Weights of a small GPT-style language model, trained from scratch on English Wikipedia: MLP 1024 SwiGLU, tied embeddings.
Each number is 128 + 32 x the weight over its row's rms, rounded and kept within 0 to 255. Layers, rows and columns count from 0. Numbers have three digits each. The size before them is the row's rms in percent of the matrix's.

# q: layer 11 attention query, 384x384, rms 0.029, rows 50-59,178-187,306-315, columns 192-255
# k: layer 11 attention key, 128x384, rms 0.0259, rows 50-59, columns 192-255
q50 152:104130153110057134136141166164091101079092125132157098079116086134135135156138109191141116108097121149158184167077052200151101131111131101123177161109164134116121159119077104082120163129098099
q178 077:104170179087152034122163141092159145120107100115169099137112140135096148113171112126128145106169110075178189107117098131131097112137127106122121163151128159090158122095132145103163119100117084
q306 106:163139155092073097107111165133123101092128130142154164114081078127161136132163115154087077143089104130111188167078090175141099106151083066136167180140149157049075151140080093128169147164108123
k50 150:069127105159070129157122128167122140127095143104065115057090110146106146129162148154130148111156116187167193124123083158146126095122123122122168195157106084112100185136150122136132159154160140
q51 144:122111111125079141175133101129164110099155093120173144125067083079164105155111086158148092092166090111184089093107144092157109052115138115049182118148174135108109087131141113096204129120165068
q179 086:173171158098104107142180160077070120084136179144155148074076115075176099154168165119105125110093079118102089094059135116150097054206089161130088163157182136100104041164140104111179152109154096
q307 113:156133103113052080196127088154118109122191091119151134124036067085172119140115106165138080143155087171170138056090173108139138076122148138069160095129195104122095120098148109109207126097201102
k51 145:168140131116093103095096169185039052153127167114147155161138093100104107144142151155140113063131111167147139148138111101137158064139058149142187107146141085118114104026095112098159150122115126
q52 165:108094119140118082106177140156165127126137137161105102130115091126134184107102114119160087181109123120101132072076176076119134171094130147149116123164141226126169141137230136103135116109066085
q180 085:119176137169099152131157078116154153138095140124123157159090182116124144147158105082172123141144114164108061168170125112088126183127153023141140127136110105088150096162089128155135146106113119
q308 113:113147111149093126125129167163138099119152190135072113121090118117146190137123124122126076176116121134100129105130181080140161195125128154162080118162088226110156111123231141099140163101077060
k52 150:129129122122129111135186153134198150063191105093146093138071120134140077116155146118122106197139155058116097126140125080069126096072132095128138083141091131044117139134156125097123102110139157
q53 141:138091123073151188123137105161212096120132110139127166195157101154133197130079139111141122128115126128143210111098090152154157169141093183126177107147173198097164171159127173053156099114133123
q181 090:119067097097138179094109146125168127140161131105139130145122143154136132125110140112147162132116126169164164065151129101155191136129112154115148104140063131153174196168141164121125074123117146
q309 115:141082103114150164133092099152183116098130094100162167202183097143123156093051147119180144119128085137168192143079135134154141150102084216136141116130163164114139152114112174109160082141113185
k53 150:150103156151158128164139100126161132101130119070129149172099065092103133131172127107166089124104176135164120073149144146153148141172082121105122138135154130124116087167110150086105099105191153
q54 159:172132121149116187151111111080069152122069196124106112112128166106143083166138137132111144166070155126148102096105133132119083163084100055158141152136220115142159164166154160070155128150204169
q182 084:131128139125132158183151100133091139143116232173159101140123115065140114141156159157147111066124122139137130195115094145102159185178131110108134135167137137140057139157145145094152095126133121
q310 113:167151161145154183162127084117098163151110193147141062149159166112121091224104107129116147161135135091105083065140146153138094193069141090161136167134207062165159146143136128075113116109168162
k54 147:104089147129110149119138096153123127142101202152149108083073133153149104152095119147137156139141138119201109121101104096120141136109073091079092147133113112101108143157087175108181152113158140
q55 149:077138140132113136141156071121095105156135184125099135116113136122149132110135121073103154087153134130189085109116144094191128152095101156102168151130084139111077166068122152033123108143097134
q183 084:140101149152152125107080109096143096159128146154091157110086117159094140134102118061144170082144159177166117093154145106185158103109059164165139138168124161069160200155139162102149119112141188
q311 113:094120145097088103108162141140101123128166195106104116129155171104162090097107085117113140153166156151171072097123161068160098205098123168088143171120073126079102163083145155049101133130099131
k55 151:139141109157126072203099129124109104111121181100163193130101105136104123097178140149146121085156160082126054171177166138137144139097095126111102130134107146111094179142122159127144152178110157
q56 156:144099057151096148148074075087159088097147143113115116099163061125156115175154151139105158119097165153155146147112136151123070153112107175100155146126187156131134105157146129156099165137152115
q184 081:131104128114094156104117077168134109115101117169174153144129107115043114173117114123140160063102142116175158068180112163126099116087102098090094099098105138097119129131065137134165085099224076
q312 112:172114087134076162132101093101176110108122117162114111120184054098130139179131138084136176113077182117098152169129115105121099156094109152130163129138179119149155106196164140117106159163163093
k56 155:055137167151117124186144105124109134209150135148127133128121132157182078140146130109110113109099101147113117162092138075089111145132100118148155072086130123150122119097078132143157137061112089
q57 165:147144135117110137132105105108100160153115129099134163145157098120210085112177094142101151114084149175097154131189113164108109113124096111157155100169169113133156109068130181121178108147157172
q185 084:182113202112095134118171128107099106135082123140118138108106101103146112082118144120120176200045122083133142123179147140135110130131087206110154108140145058159165110123087151125146165112094177
q313 115:124090125122114142165141123119114152142154106130143140133124106148196115157185109108046123127079150179070177120192178137098143122145074045120137100154174120137115108086111179105173101103126143
k57 150:191115178149111097152114121085136149137104158109133111095130082163163148141165193081094126098138158168128104178139127078173119132152109117146144094162112161110096135060085150089153065146143184
q58 143:128178160112104165125156113097106148087182156161158177117111135164174108161143140153142103194105172034176125155101127063125077089152155109135102126072134131091087119148109117138158161118148153
q186 081:107161124140106087147153186179098145106161149131198106113131162148123064125161069130102122108150106050119131077108134116115102067156225134193111112075153123125118130108095144112122130130114101
q314 125:126190184118102129130137194121107127075181140132160142120126161157205100168162160112123117155089194053142146214105144110088059105184123146150105156106141105086077096127122105154135183127117136
k58 139:181095191152103119129128117126120109133186119163111132108169155111106138147121091095118081127094159077140159135098137129122140107157186136152089066107081119175095162104081092085106227097167181
q59 157:114108136064130126191107155124125102137107108101103130126114136149184124145110110162153105132096121142072131169100128132080166166154127138193221129138176114164095069079090095103115150127112122
q187 082:089157134095095079092071100138166159117106143162095118183100139115148111243102076128205159112164188107136179116157109146096145186127147118108150122108127127092094170093097138143121156152062093
q315 115:113099118085108105161099135117116115098069142089114135164117139134179130131102128125178156145159148144119168167106094147133157115158145148145183078150164118125137078089103116089107106099114134
k59 148:154104169107060125204124117104136123108098106135115105129172105127150121106134093148172082094157114156141179137121082149107196105161162096125149170142079141143150134077080119112147194132113107